Weights of a small transformer language model: tied embeddings, 121M tokens.
Each number is 500 + 40 x the weight over its row's rms, rounded and kept within 0 to 999. Layers, rows and columns count from 0. Numbers have three digits each. The size before them is the row's rms in percent of the matrix's.

# layer 17 MLP up, 256x96, rms 0.125, rows 170-218, columns 0-95
098:474506579507524552528536496525525511507481537544462521560498450519468481464494570531486473429547509497450458462471471519495439524444502508536499517584416546562517477460529455590542555544460479471444546378522469477485507524486458550564538507546477494554499481501560532468466485487508486430
090:522454512462451469506457481476477440581476527469437531547444588529499533547487501430363450521503493515446475556518456533432451526535536497446500490514530453496510461547484496505428473472518503530472482505521507418415512504539494538480572544450457536491476504541486479538477527473536553511
100:471518536493491466472473538500516496485545570472421551472505471525467556456524460513510509481604542441503510477488526522510485541506552477480470518503418462397580451562467527524534538510531583496453446488499528535487507478517525408469526418519424473500500531513548552578464544493506524486
094:532499473473553479509521553526486608510504509471531561496507518581442507486485409575500504453522485527527509503480454500480453470534402462495533528494527441554488403466481526473496544429504449490488504492474615473463536477489471570492412517549494488444514521528512465502534441462486471483
095:524536503576435509503513509523517454524590556475454495456478480528497449503459459531472526479468486465545485555536566496555415516524518536518473462507450554479506413488522522482598553505531456513568490495515476546486483509427482542430481503454542502517562513442533468515473432571555539550
095:541439472466455488519514527493570461547504415472460573523487510523571463518523501441483551499480559533545493464546509483428526511498466499473541525513517469537487533421506465579497507464592488582485485439447445517467506547489465428489511461529530527558426539485522412489450506471489536524
096:487605555523475488482541490466461516469491513455526500541483450545491519494484501499483562508527558490524480494522512512555496546421563425474501403531436516387539529375537539478463443507490481539532495420412481511536488506521468523540502481532506464505464514470469492464551500484445513480
094:521480450485465474504453569484507488462484444493507481485481466558520536451487511446509480510523537456441504522510546467510633507593493463507462555449582527491477523488457496470512461561556500500455554451472491501471472536570540382486526476512446449440493455516452524546473495542536496554
097:447453536526447470527567512467523524516531525568416482498445522485445495483562565443529528434504493461483524508451515565554550447495518501528474507443476541502485553488479499428486452519536479528539563495537585461431550488567528470484473449465469496558499525505455505512428540587468462517
115:537449476509534594440492557427483539488481529497536516506492486458471490525498479548495492429437526445546519463441480532552566408556466537486541502456489486458458456593458407458536531516483467471491541545504471570500479447536505524511572577478510514485549485572485521495527530498478492510
099:449513435534475561507524469468421452494460503475512484517544509476493503451547525520505452499508567487474459518446435553527511468453556457469441494551549536454517594495481507532522519563498451447472523503601473472495549480543461550511588485549450547558555517512454548528489489468524455558
089:423519490529503538503554498456553489438500542500442523558505524471509433481560490412588515573461447478509428527516465540499497486476512537464561540494544421483509498512454521518465495512606516525428477524483484506526476527503534513444543461512528495564506485488526479593527424538564529526
114:555473493471473514578509434526539471524463472488549473519495441464560518520465545609464557439464540506537460442520486379493514557504517447523543462455492500519510462481489511497540454539503505474561556483503539474494505512523448560484423495427484494585595533478506483514485526541503494535
105:485497511456520473470440534444562521450475456579565470499480554545489529554442486583523453479507474481472486507459424461511524496440407533563507525513543502475548592574486593515540496495534486498478481458527459456485552549561462507466488524478466454417501490474517497539459473488525476477
094:469571480531479533509602454570568478424462500512556467521468463457483548448486473475524493530539479487497477501468535514598568499498541470484525468445517529505493570503526554543489501487489548503540539506447533487488484536461516406441521594500457520518531497550479539470528517433468592490
090:458514506570456503487519531486491440494541509524421520516583499459515443463530541477514538486527503456408432455492555518429499424549568571540498496504480533495550504444535467514560463404540494470522568533503439503484533515510478538468554532431514567534558503486518529503466489483502527558
108:505515481539454458509529484453496571490478573495539534507497554490555551459502472469485495511434447539528473516499414529465543391516540467525497542516553460498484454564510551527423435520509448456574465467507533507475480495508511376527514484494538456467462534463487524507501431520427461477
095:496535536543465477535529504463491503540461534488519492477560511526419537500550491513474442552429478485474578583531497510459540419507592550513524493507475589489512472484440484519525616573480476485467484520501500452475498512515565525545461479515412544465473467525538497503404475508487475524
102:532529526458500551443532472496536514499458499445445444521494434590524502558519523519533558496421547527470463430469492460521492522484491485492563565532431497517492538444445468520480531487441495553502495422569454483520540478537449511480488522461527564489548463430456473456485485461487607528
100:534444556453395467404470521525552492563520486481491498456557515508514504526558539548479513529522546566438515510469526500562447580498412521522574501499521446544409486510525548470476503526560540508491510509511475495459516468493427551536525471557530523492512487508485480500543553572484522555
101:410485448470515539589514410447479526456474520496472508523544494540474508514511475450462419498515518482578540488517434481488460475497488579498496482543528528507609432519512507537569571528535529519548470453504533526458482448465465447517492485502526503506445500535527541549559562564536539500
104:478511466451496424519509462556491512564488516511505522468533428501576529474567431494469505519543482508534511505537583504479542486562524490541535488494517465536512512524523518559540551516542596549543549560526478561442520518508474491563461558538524410408521479450504529521513534472574514446
095:519458497546505513482512495521486489454524522528517489441512493415487613494455489489482400466497499423563528462452467531512505516532482407454554540511480552468572471515444489493456439429519407475511504492480546522531586504483507507488496471456504532595490491428449501487524505463481450499
096:486510555447489483466489481390546554521516537484484508521521526498508497561493546477531503461479492529482497526485451534562432435427473441490496475508489511477519482522542501476513459463512471584604533513490554463449510495402536561579511452482538540515545487485444482462488408538503556561
099:496437461481522494449522518484465515497474519569488520545493487502452516544403501503534499460505565523501518457490574585522561505453456480441500546486474498567508456528482491480562502522549540429508484583554522504463518549503480571589456487535501460529575541516440497540480549517562424537
095:455488505508516551500517455521529482526444541432477484533513555511455516572434507503417464517544531487515489514520551518521478488434445507471448494464508461583492494487446489458491538409450536455572533478473570489475536549472582519401533513470536546453509494506517487529550522595440508492
097:458480550513440455490448477461537530534535468509522512507516530546469565522454525450502463536549577492472471586521518492524525521520535515466551417529501501440473522459608526504436508535546492469497530454506402506563510516512492526508540476605529478465442469512447561511443508549537535465
105:485515485500496490470470515410523516461416465444540460517498519487518439435534435506509526511488528573417492480493552489483534502496575472487533470458465564568465572562523503483505506469502568498557451499504496486518409476502567487534522488503595549428493489481518460465551536463569477447
116:571590492476446533483548501506494551441494512459467451544499490501451491440496449567503564507441481491479471460508588492499522452523505470523495551501532512528514509501504466472568608521552507450460522534409482495460482474422512516530511460456479485463494513498459551523430421422499513436
103:502573476551583486481443499477464567485530526562477449498509498485499561506495503535512490531469489501551514568511488448430506462576443394489485551547476520521458484567434471531497470529466487517554525557508547470477474532418490527481412515445515474470535505520475536552487422573537499493
106:423518447508526556535526512430528462506501545465542487408421484500542480458529510563520501456509528575487563567532473449531441515532488553517396509483484568503498509478512527474481538525476535587505511456537519417505485484518454557488496567473528472517547490493519478569526487522585534504
107:552431504507540543531480564424495474476433468561424510538536508520454423527512548472489492538496454486565489582476418472489540484542498513562518549531533478561472480569517429489515544494468511484529507524557488472464434523518524557451582420546532506467560525515502526466498483464470477507
097:500545461576535467405528504503446492469500472553532512543478472468524485449498472455497489525476488483562444436451528508434501505527545472528561498546501486485541549596489468501525576512538433578473502452480547495548577479441516516404447449563526526486486469470521535487496461451547522481
101:551542510461433472520458532435521452515525453488531455483539528565498494499499394520520532522573420481461466480528432401478512503534528540553487455479546600482499476464430513496500526525512464518502512491443537458465471533528505501510547548519443461574485520506527518446563485511589480475
096:430536459476519491511490532500546449512439513431494510508460505517513462526479436521473497486457497533494495498523465422461447413489568549534534499491523437456495453542519547536507503506504561457418521521507524473559499426407504457494468512430467489471475450506467485468582550428563547431
088:468534499491518537507501507455493518498521548510512483482493532493454465595496467449521529508482533515452544409500462408457458551474500437485472553516494448510468477530486503546539551509503545564429456464459549481486503568438443557476478503603511502441462495485538417453516441435499546551
105:485487582510493507488557466541548576448409527481566498482526552417518565463461503382498518456429494538444492577521461512500470503526541479497518461491502484552516554518473562501568539500485531475525458466500529533484506478512556558518531496503487483506579483475489539542444457493541563556
109:547512520531492474505516519462557463533392503480589493474533543439487527498483502445461471558525520512521453456462498556497485460576505483472498518486556513501451533395506513526528522356591513464485529463506498542470504525528454578491530525459456526464500474526501527425460492499464478526
095:483412538491438412508523485489496500477535426494519481495481500487445452514546514544485535499433459539458501397554471486418476512418456523505513441495429408506530487492533509519473529516552520518597464547490477477514537492516437545503438522490504564448510480522537517567452512483452514514
106:437528482519467395515539502499583513507482500539483496579526482574511506516454492578483566471460437549488465478551474467523468509449459545503493529509560462545502439433533509502480553529508455600475455491489516539518490515429546468517499514437513481466468498521545489581531565513451495570
104:479519521488501507550418495499560488520523449487430493499474570460488486550478481427506515529506569475547459536501518478506452497491528559495579407484580485471506537511555567438547447520472514508515478522463513469463480449432569533463552494511550452501490491449552414479462531502510570428
102:530515493566560423463490537570454511464517488506490518556554540475396492509524558475475427460558452477465438507462569514471497459516516492605467576566495481456565440554525461501417486509480445474536528495468492533484488482565536510459445490501498491490509537524482469508530538501488459453
107:502508437585534511547498520444563560555515607445521531512505485494503471475557454526454534493493493463565517424532429506464462489510542480528435540489499517490426493525482464543540556494497484424517405524529488585521430539512503545518544529503461514470533427513483552526456502488487536501
094:432525521478542511476454587468527493493523514489560539463560481453536570480510465544571474444518519433548455557542505502462436386484524493557508450522530508488536472487524525412549496531548454433479573484462514459560419525487531537539489540490520476450463500528492494502560512491534495507
118:549464540487434490547485528506539572607587460444520538515487499568542520564465495510510485468492507575489534464467524441472436522511512486466589469510551503552507466469433513526463421485500532509438468515441467477542460483491536466486506461510436543544491508522449510569479444552513526456
097:532495500565465572493542464535530519525592580550427473499534415493492495485535536477556471567518488517541523490458429485494502506511503505561550467517468520486473492515517479514492397471549524524461552494397508530484504482525432448460529474455497515573520437540525535580556520531471478515
101:418513441411478526547503474500539521497501488501509487525494460570552468529506495549438499548490508545530500492514542494509513485520538630546404502451485529528478529498547487482458462476555559478573539496526441503462431444499460495490503500484487532475457536557415408428502493471513518529
099:475516566464550494513492454482512542485514507523516429516555496464522453495506517509443551481533476546447517466414490513536493428506506454483486496512529503437495578521498499495499390439471438532483454438537407539508478480493542553543443563549422543452476519496510458526503556487427450456
105:535473443550462523563495498469477460493532506576544407508560490510473514491543473458486501499548499464439511549488486553486575505541435467461469529482517515417550421552471518517464431471543527530508570455512451509476468517482508467541485467486607449488501460487491512514595464439543469478
# layer 17 MLP down (transposed), 256x96, rms 0.119, rows 170-217, columns 0-95
102:594450513494518493582503493463530521455569573550499483457544489547505450493496524522552513476497567542557462543427487415474498495470492466482601526608483492525511428494538508494517514498518510483481496493518453501535483494522525502525404461455506448522472420506483481509414496499471457443
093:513573538556519457487571560548517561533541499472476480523574467493383501494445486511510548504520487477482508466499483493560490531475528471525504500608439421516504495498477544559482484525434512532514547444417477516535481473486507551497431536550453463516535501427531462447443540522526462495
102:504481429490505463482519459612457550505528396521452499468478384485486525483473494516465473525497545558504452485483465526458576529497517587507451512491431534538483478437464467446554485439539459510504523559534512537501497526517553567463545515512541462491536582493465468453518483475521504484
095:482536575481469509515591518540539539529467431479480524512510412404541485479518528513475479499545484468438470449487528539468492535462447522493505500593431450448477465529520522527498550553464527550444575518402486558491452490460476551494498497518458443507534441477451498484550522482453482496
096:473507513506498516553438423558446489454465501551472506474557457490448581475549519500535436451548502510481519480567591505540496474424469488479540586479508484483566533506527500527432499439409524551463540513454463487484460575571521506494464484571448487500488485488493548471549513492533491530
097:536503527526484478479505476508530538520488555550469523421537481469489538511546470505541566461463472471534406469471344480493482460465468525504428533495462512566461535538512461480504507486598498461462487540487569517528455453481585528463493517580486511549462445504448532471509469501476517495
093:468484515430475544511468588521529522584528598529506527464591514494540409523497459496491474468521479429574506476447516479507446531461457487501457510520546457492495465532534509442484568549513466454436569515511510524464492512484536484518516479444514529462500438519467478533543514544562407531
095:494496539504586500524547510477456510483578505555453538489448472435466499517510476464536466490514463472490499519506496471530497447482482530460509433506543422476535475470625440508508460418516508445479474520508515425514555547468546450523476461521453564533440469519571563483493442426514535468
094:488535458488479558556488483548482412506523554522473513518522541502546511401519478512481490478509458449446415520453462518475487471490485453493514500336514528480482511487507467518511488510473484501519506515463458486550477442475504377498480526506484491499460501545558446541463538569566437533
115:546560503433441473478471470512473442469509501457513455477527521513451532498525520501542441513496418453473454534503578527519459488462499512511517523695452561516510465465585489519481545522474495459515446481480430458508457519501466525497518511481496517478499445486531541468468493459479428490
100:495504506498530485541419548467554449459472452520539482474465466473476447454486484473473453496547472470581505508479488515533468462572525513452473512496518531500523489571455483516459504564440577483497420507538506492575470494577488446414573470517481571415546543453529499507427491474527465520
092:592485468511496489486452505511479451536467500520554475474469518534439580485418448558440497462517562494490481506488522452508526508482497480556425517497460532445445435491540514531501516465412501526560538455549519480442497492536466488534498506557506520470522455515478583504442530379435494464
113:436488402474519447458452427481541454514512522493499567481504400483464517469499581494507531517527463445489546459539488414505525585471515555506476495491515453494553444504520535534509419536512528482573472453501527511504491479574526538551489545484494468525471509521487498571570493538418518527
107:500528465525556523542447428560514472492528535497569472478513553548441494470503469432552489526537531546516556549538509544483415473446545517453459490470502487480512515505527539515491505471474492515443436540534488532490547492501454430552424438536443524527388536562537576467509496500490555532
094:465445513472455473493523512481487572603508553553425542511505495543500506557542514493512508510466567519473470531483497476441476552539497530475557521516587504504494503518401475505481501557452527481476529535537558551511497565479497550516496417534473429489539518466510527563630473467510469483
090:545423512510537544544524482518505596548515512564536514462451513540459479533457399527490505459518529533488492516531435491518493467466451505539508554461543455527492499583393502493452479447535534465463457552518516556534462496440526486544530453487513480500447476502597433496554499479484446477
108:440467450449467546491569486532514490484554392507484437481531556532520464497546496504463454412566522538487510479483468508521473503462489545462536463595522451534549495499476481504458507516508447473584492437539499510574446517531440511539544450423539446530532567513518474541463509499458494480
095:459517502473476523487507453426447470503505439520572499569492483534511482435514537485583495443516464550549471516496474530573462450461424504509466511403592465508519506496529449529489371492503510556553521480525465488560517527506516546461551490504538556512522490493548432554480541497482505475
102:506461436513516576434492531491456419536523479469530493546510500476565428558443479520492472486510535547492542498529563468501511482441446483475474502501564558459531591507527455521520431501530479425564485483470511552473575573500539468492487474509511534539465489540515476606474489451448468535
105:515527423544557493467548395517548593447453470499513452499461540474476535512416527430550521500451496508503535477530505478508516495495464497496556468578511514490474425481475576544512541473455425526534423526477469544507510475498484540527392494480516502525481515417531522529539503488453510525
101:483462487492521505519479501492457489480535449493487561480446560562540496479592525513525502537538553503453490445448532519470526531514495556517465503457485413537536587445460415476471438520529579526482515577481418527491465523486519536515553506497584564445483418471489483470478498522518480562
104:508512553547581499562489504522464549564509552519524501529474430521487479500522526511505529413526509501454483499557454579566499503490548547508481572597451478449527512476491470539563463509507414539465474515544484532500569521525491502457448480527444457465518502506583545438431511481438481519
095:505517510484436549492539520560501524482493516475462469540505444553553486461477509464532528519430518492601529519440492534567583550489511517578539536445498469486486492490449416497531552561492499514523477464492491455508536421450483565522568542439564436482499510552504501555519436535506457453
098:480556560523501518552448489506417476498417562565519470554480498389473513420460457507509480533468542491503497503494496503464493513528533478462520492513483538483456505487485492543452463450495538564393546527545456429436521533497444494496452504547501507456449461480596452512523439530466488512
103:523471504482494545507487539541500529493460621581461519514492535430486525500523529426451463518465454510498568517477495462501464515482501475557506518623472523516537458567493510548530476512521549457488521488568477462473537489507491510626529478498485494563533510550476533561442494559559471457
097:465500551474520502523529491429464480569481442528541511463449467499452513546543536541572565475486509453437516493535473477545486537501508473544529468530550471480501436573496550582563493485510504494512435505536471478517538535591438458487473528576495442477495461588556513550521462509566460536
095:508553499454561469518486571490507523529494448501562516510564491516493512513494454549544468569511477500454455480526481438573486477529560478491530439547488441504491432500512529571503584520521582507465504453525448507495559498436420507494495562512407531536518442492428542450477509463563471481
104:516572514511468505410499530545492458505450442524439421519500455552483477503496549478474635528512482490533509517495491515491499531540512531507503520591513561509541593509526444475491536496518522479485491458464475585508533536561537566520467500474477533539442409485500520584459473491469518540
115:484525458537493466467570562482501467513459502520541445484589491491474538448566448434451486518543400466450526458461498493494517559458536459503436464625507502476506500553473462484514490544508490508415554565498497502588500456520523560512517486550510507523468469534466525516525521514577491485
103:538415504533479454428460522505567525479482559481545464441498496531456442516510458523476540518509440503566536554468516493486499519527501545565457478392507505508545479562405441537468483544470511499544538505483548504527396533548518484525522549514537433531494465501443557534496455472512542484
104:424505402432527475464476493491552513522484436522474508535491474522508591438467435470482472479487529536519493558472554489487471509449574478511497586476490542455591509512618470465467543439499501541531511484514522513510515438443469500414536518471492540515516526457557492486489531529549467518
106:524533487575498542429519513505524521500424423558451487422514484464486508439493482493521496517489554458454507531531481522550477449486414517482556605485497488508494522456558548549418417486481544502531469471498521547472522554577539507516536541487445529450519509454534488476576475443532517492
099:471529559521481528535412501505454463455522536524452503482556513490451499459561486561519489503484568487516564472498490498473553485471455559399497548518463470509521467510480419465498520493447481429512506483554426493487531517462557518479455500494485490450397521454429545471485502563581567530
099:486415573532574477497451436455530482544521480450492463491526410494515521532507499520494492414459507438448435526581494588533490499497501538552521500560574526552528580499487497490486468429541550518440517489525455529472463458492512425506537491457530493464528481524500473535576514519543485488
097:507526475528502534492470439519439485531499458470457484551495484518498527472538446537548515433471489472500435396494521528535548523453394457466445493516491578488504514465499518546499388483494490566481467466474490440460495443475509468513511545442519566424536463471459460531496586541489543523
089:512510568469489456528465409546457468490540464491552482568479511533502473475469486523491458470543413508493449526584525569490478431461508461498612496565497491547529471505539526501534433488517516477539484507559456569531449491513552491506496522480487449508532468503401521513520537594498558489
101:485464531490487519519438498398488501497447473500517569495583433489439459445412524515511479501489499528554467453454504546471520492474542524456474531532528473454514519504429492532495515568478547459564451461470517486469406429560549494462529569512461585494552479485485443494461511534481529535
106:442470525473521485528452508561520524484495560554481448575489500552530523576555523456504547513534435549551522476507560488549488463461563505469507446368454520475475561528514568456470490451544450560493545466476550475485480530473525454509514546452487548476514464484424505491461472540460514480
094:448532502563549516418503506531523464516464521514592449465465509510474574520455508485502492498531513491457511477458444546458564549553495467586536500488506429472513547497496493481469507552504484551450480493550496421451530472495446465465492409588535446471519554491495522487471510579447569476
107:462486413468539524577454477486443529444466436466499584438472520519550449485548502491477509496511488498578540485535547531539486590500468460532452477511461556544439549453439519462530494519475535495468466424552492518508429598562522542443468541475522534506510482514470504515458517524495495472
101:507462457441551512481492485481541494517600446545440515495485560518585447526436540497535505513463477571501557502452420502477487468491513495514500484405560472465470536500510463553507499598528473509434503508474504506536449566507522513511493475484517412607460516512489533456503559511489478449
101:496442496534567552484496552570460468437499449455578550499454536507559474458534527524477524535460490557515564528450478526485540483491566544480507495412471555496465506503492443477479523431546498482505445512544513515501508532526551532455465566552488493539489488625509571493497522445550527460
103:534470549545527512503555423552406523518539514478507462484575535533541447437501516521496492452496516539495390452516533521466527437508442484552487480576501538503482565536466491490491494400492534557498502490481504401501471406509514516481491535472516502467525484511535560453569470539480541483
094:577511497496481511573544526539514515519480470582548543533474488485452554490497474542509496461541468507512566519468556504480511446503532485406495512404512407516472477510529473518440563460547481493468499459554503550549566483477551494543469544515421470484531543553418560447511480498503559474
115:569463552471541553491461517504446521480476560481537580452490510430512458552522506546495468454500534437502435513452536508475449500475542551535528523606552517564444514548516552528494474547414432562506516508516562520500514428519510437534522475484572491486457499497454480454478512542466517519
094:522476558484553466464541533505507566458511531444605519490566532493494480515472506453401442431446504503504467439597518478534424516491508521458494507610529523522473520512489523498519465492516493464534466527514502493568475560564518453525451510531453507489477600460465481507449528478541511517
103:486504466525583518440544559408514441523529541466531548447497508434546479503505531469508497566466470511506469497509545525436507537532502537480452534498480506495508445444478447504554487511539460461453490529541432494479471493474513407385463529427455573531481455456493463479460484427471481519
101:445462458445514440482492430479468487409521499468541521475519469507520571598511531422464470516508475543612462493479509429502530468580524487521523516446537450570494496535508500530503499573486550479529479485429548464554541463570539475483537487461550498515481559471476525459471500512539528517
# layer 17 MLP gate, 256x96, rms 0.125, rows 171-218, columns 0-95
097:518515482543549520491520534542527509499460462520489489519469415527462558549512438515488502433530476473512458480530473531500474500488478395474499480484429480605447498499471497496506482571509561563369534481445515543468491582554496505505484448540463424496478477458477539487552546480481548539
099:497491494400520486563523464463501517524493541587542484546432497463510515488478491549512526454530503513498515523545478484587537484470512522470487469421492538524530469487559557458529469564533540446514448544520522523477439538450512505523470411527463434508508580514550519442473464525518502623
093:538482495487496530514475466453587566538471539534506487557416460465520459468486520474442557516517523496450574467511463556508470529484503495491574475503459497516563425460447596422445506535539488543453522530469519500436544480513494538444514435490510469512459514430477488555505473480438574518
097:512623506536524573471492477515494437549463512492520435546506568486449534518437435517446456546507469401506471513481479440473540509466566504499522476486457451484443562537466477474530481545500440580561514490443519508537483521503534519425520482541561530482500502502471481435571483475476482498
108:445392437488509461556432547469517460523486453510503538543459563457483463502479503489479471452494457451496506521541479521464493481465508510515462491518522466525532433539492504447522607583525589476551564602517533513533437551575560491499559523514506465520506502497501453473485458461502492488
113:564522572446536518458534503509506496498499546468429443476484487555470481470504544537547464535488435491478501504518463480522413516480562490535472510476575440432478428552478492495501502529547472489502448487563511428533524559431486535498468459499435583493547496562454425488445450546524510540
100:536505432583528509446465511457506515429515473508436408512503540584449548508464403470564520481465487511524484496514473500482486478487535565523462493483509442484481470536506484512525429551486463526444496484499435487530526566457586424503477573493422439533465454523538473507519492492501475449
097:566521528506575549455480537547433479456479472539463486512445483520577521419495501492523503448424513545546440518501498524490525492506476453459493456488522450548453515535491521500490435458542490492556472543499508458482522441408488458497603546515565455504520553507475436457518401489468528494
103:492480521452409496559418487494504523529516504459520505528489548524447508474556408533502490548481431515466548503543484423573512504510559540451541471468516465497470521505442511499534490457520522496503457553509389509477488542439525491554549469478565518492460498526416499545474415473575493519
101:552536569567544448489523507505504501419530503522482446545459470505438560508522393528503469440551444440526526518508513542557461604521487451456491486494499587490490470450544479465473437546522485514527449480487500555463433558473472418475540521500456547485525506496488532541500444486506515504
086:496526485585525492425516499528473471481504470556499566521563457518516479475424514452528521486538556502489492487496527539472523507525501494570517552662456437463458497530497475557505513439486454460522471471542490521516543502519473473426511525544546445523472488434592504519499496550458570499
094:512480435441442466450484537457536486479446478508483488516484573497531451443516495541532495544554491473546520487520491505519471556440513553470479469439554454483592409563498532475543507527521568446493538538502515467501529506443500488517520442431491499496581536557458580548514446469492422504
100:527481521491528489493457555465474528496474496487471484520437498477523477507485539571554454561517526490536445513578474571508515473499453520461540462451451459557533446569478533515480516519573500569538450483520542494544534459427509458551565429552500474419480543488423455490501415488502440467
092:454464425508472541468550426516491570528471503542437506398492531434527517501568464486521543564509544464503469481539485453515458445497525531569490501520501445571530448456424492469554497457466482574452485476519568511522541496507540536539510479473567480463465534531553428476531510470523517537
098:538468526481500477490380528512470510461474523465496450512453521457473550494555504473482456544565464483476558535464526540554543510504445509551503497534474432499491516514481536524495497609559617531536561538533489519532508481546505492544455473513502459507471630534510533495573462495497477474
106:490502425516503489521486493429530502493465533477484493452463565446515559548534478545517474567504476494474442491496483553522523486450533477486459415433497481606459525538491489508436440517559569573413569462451530482453575471458478465528487507524489448589516461496470502525498511471531477504
100:486465531504503491509419467567550458483516514511527499509500487480522494503522464544491465542570466496527517527542502444432524526519482582435573510489529472523451476471439505608537494538446480515424500553452569421442535532437582536511545422457509525462480445519520542494496470535501489457
106:509514489483534505497465520426528555561511479533490494444479484495493467479542524529474497528490438416538558539451448428520500481543541552488540429472409451552523478549402547534535542524499451584505496529554468520477497444442552530488458440531520542498567542486481476523546434489505515472
098:492469477503474528497530479556491426499472566486489468579505513479552502482479557474559511539499420470513460524488519534493460469430503539493486588496562475521523484515536483460547462518510473503537507605531530544433447571513563441502492422571517527468515459489483478552567545464470410476
107:479488463410452475481495512513558384518527545487518499536420592517524513567463502470513529506508529545502455472536482429492424509431490501520503462466571480521475452474477551530534515497485517500550463521519510418574509517483580466506538456517549454427485491476453503534435531445513494537
106:546496456432494533442484558523537510458509579477460530498454525389517568454566416448546510492493480522503491472501584504523446458478518423474482503470508487545511461470571537467536443497542563549511582576516516527476483474451499482497460548515479503523490459513503467532430486499543469546
101:484521491476518487567403529485501525578530429446471457540472500504524472479506479494498565477515452451513518448541491468623581553566545485538511445454548468552465530483515466492466478488498526500525506487430499516558475498478569437479550564446485521522526527554437463462553528526454490487
103:534424490581565533507419443501500446488397530446509435546470488460488530503546471492524533496559562508462529498480455498460535577550439474453518565460460446554511535542530500504565405495517518470463486498516447465468534483491513510500505508552473521536540497533480524479521519408516499547
099:514520428529520575501435501530511569478496455516534472570492453505527492507486392497567571558457500485524562526518436468570460496502487515480483454518506473573481454455470482521493442523464567460507514544433497490504413570491563483536544541470472501503537537581445511498527482492464543517
094:478411486492502431509461557535550512518519530557485520482504499423526530463491432450441505463528517455439540550490496481555484505486539427470457470465468452517567512462524487450451486527564498460432515566529482465488542487486575516521431379517511529461461508476443523551499524515512544546
102:492509495515549544514516459437526466538475445510504533442459507426505457510512523558572503494450418518557483490500488496530446522463498466408483440496530525540542454488426435502506541575451502556451429552517455538554511557472552493516514512519445549469554497466490477556452556505523565465
114:518483473444549484456518561449462518435458569478532531539474510461553504447494461565490498450467506518520415500519557518511505548450477510535499485451504449509590481523480532464469466631528576507502521507558510490531457478453487464552482505580513477478482482502496455508577529500584455545
099:532469481478502514523487532505512508588486523472538504468463550457548606443579476518488549505510499496540528437577483493510546510449580493525464512468486523551491541497506587449538423563545482623476576517461519500474478494458538518529506522511491504564505556514519524534535532491579479514
096:550492468511545521519532489544520490534517445420461494563498444429508592449553492488483470535542488537476490562494432516550486549453490507469530476482548454474492549500508460545440517548430543469425472525436524416552471512519531439471527528476487515510448403496511493566538515472545545512
102:569482483422500566519494532473459447536507473488535541568489464541507556505506476522573531565430479566469501514502459516569504581453494489498472449419494475582478470530557521536505472470488492509518485491445547428537514525495484450502540493585600504489514507503440506481498540492566565530
112:527500440423421513560431534538525479553492482422481540499461515517499456505570484502521520559463491507491520504504433474530443545513498494452498445506485402538458447464455492481490499526474558432480527595469547510488383527477494411499511496488532497511499530487465471489565467426497509483
095:549501413433550478545458466465489555560448482524535593559489498453589481483493519499564450482478503461457450485487433481505495488443506529496501407506503502442537480527507540528522453587473512550491473461556456544506463501442506447483501502549536474477548532543486480536551482494554539569
105:516555494473535520512519564464488546429546551556454544525413530471511453502561476585525505511503484476466541478558483477499540537399587563539507436460456538509478486505509468512522532519559436523510561509537509495518544479441482506465528477471506488551560478451550557542457488488558450547
103:463474581509478533467390522469479418480528460491499573495423492471463518483515524484539482464518569468606491510495456489549579504542570479486499469502497420442536439528537548504455525523530539461465511535517531462482546498447528456509531433480469450479530479490482519522477474418549493467
092:461451483451486454485482508434496505514494537474576544435544494495466548548547466535539450494450483579433492491465400512525504530569559512491524531503478409486412481440553525515490538541543472512478547549453492452518542533552467490456486505464518482467593461467503428551519521512498482503
107:483456544428475491452541424531470512489561574458524523500453516468564509481531440523506559494512466477523469534517470487492566523449525538541467435457528550489508518506474576467558523570541549511516458577444470477466471416457608550503477449497472463473538435491496489518494517466545494531
113:502503440513542517532481456498528548577491540513517484487409457504502546548556506531518585517475432521534489485588503490525478513406571510484509411442552496538462476509505581445614486569488461532449493497506515465549482464453548527526509506517534506463469505498562522469505530484547474477
087:503515460540467569459510627468466511546515478500540435429462493520478546514500540545498480462558521561499449478520440530443530478574536534446559507485522454550521469493396442503499500515493511489466432548501434490461489577464492540515482494465468436499474524524492526542498536578509461532
106:459515500472547459500579530489575452457496496538483482459464487483549559490495507546487539424424496461493523643455502499533487506558518531502482500419534500501518422490431494486485475536531562512509535476563482532506526475502538500514474444520419415487546569493520545507469423508506499467
093:538527449459474453459554448494472514522534577515505507586515474553535480568481435508498480495459414553552476561535463486505532506467480545501485516437415508506451474487497523510551492473545552481527497476504465501534417566503518499574439453483562509456440510543463514567534444484501437548
098:553456439449454450532533520503526488560494469496480511491406460478471533517447431484495544510495446531528486424522465477554565514596535546469579458490506492528501481523467536519500493574472449486480523546448566439509553516514517423524466477484494525534588472450504480523501436504486542572
099:459412471489519481518481545528586514484546598455503460548475547437511534491542468522497513527433535530485485509559466507489447485473564471531527559410523514479514434573505516503500545541570530499455465519558525405559477499498486494536485456492452495444515517442493517454461505575519521546
094:491523501467515531548470477522527515501533522506516497469433465528467516488501475492453483515377567523529477529554512536538503484504467577448577451551483479535506529517501455566455543632489494482373452528534443505518531525527486480488494543538461454427476514462424525499514500522544510495
102:559487472427526516527523533503441439509487599464514521523440565519498489549544461504512568487509457470504508523463485462525522510503480478488573554469562456533540498493479610538492504540525452549526506523464543548500537453480548439530414510513537507464461526470417524491538500417485552566
091:439455449516519505520462543472499484559509535476488459545495501536469454526575521493545544538457567507397529525547436498434431543528559500505455470527464454521467475563548488502488499519532559462489514425513460529561501466473506522468503517555524526540462555499521423532533609472526439494
089:575532479438485585515516536475472604503492464482566536434510448476498495503495433547558458455542474511477536508507473521481461514496410529517545435484498432458543483476525450581538478517435537545492492525516524493557465534511518523596498515454532516490469526554468500532486426466527449547
105:519432495490483538568538550521547488485456524487453486512518515481507485498522500453487477503485552503527524568531589513537470506560589469523501519483449438536539526530580529498556584464616533529519489504541399534521498504487466462504486493470408506502493535503459501545434415457517523530
102:530486522504525567497456465473503497457552484511510515461478462472544511486572400438460471541488459464466479498557477515489551523629544545444533505491470486461498439482394497546555425466462526564489541477458542520515486544451496476534501532504432424535552477521508535484476451500528523484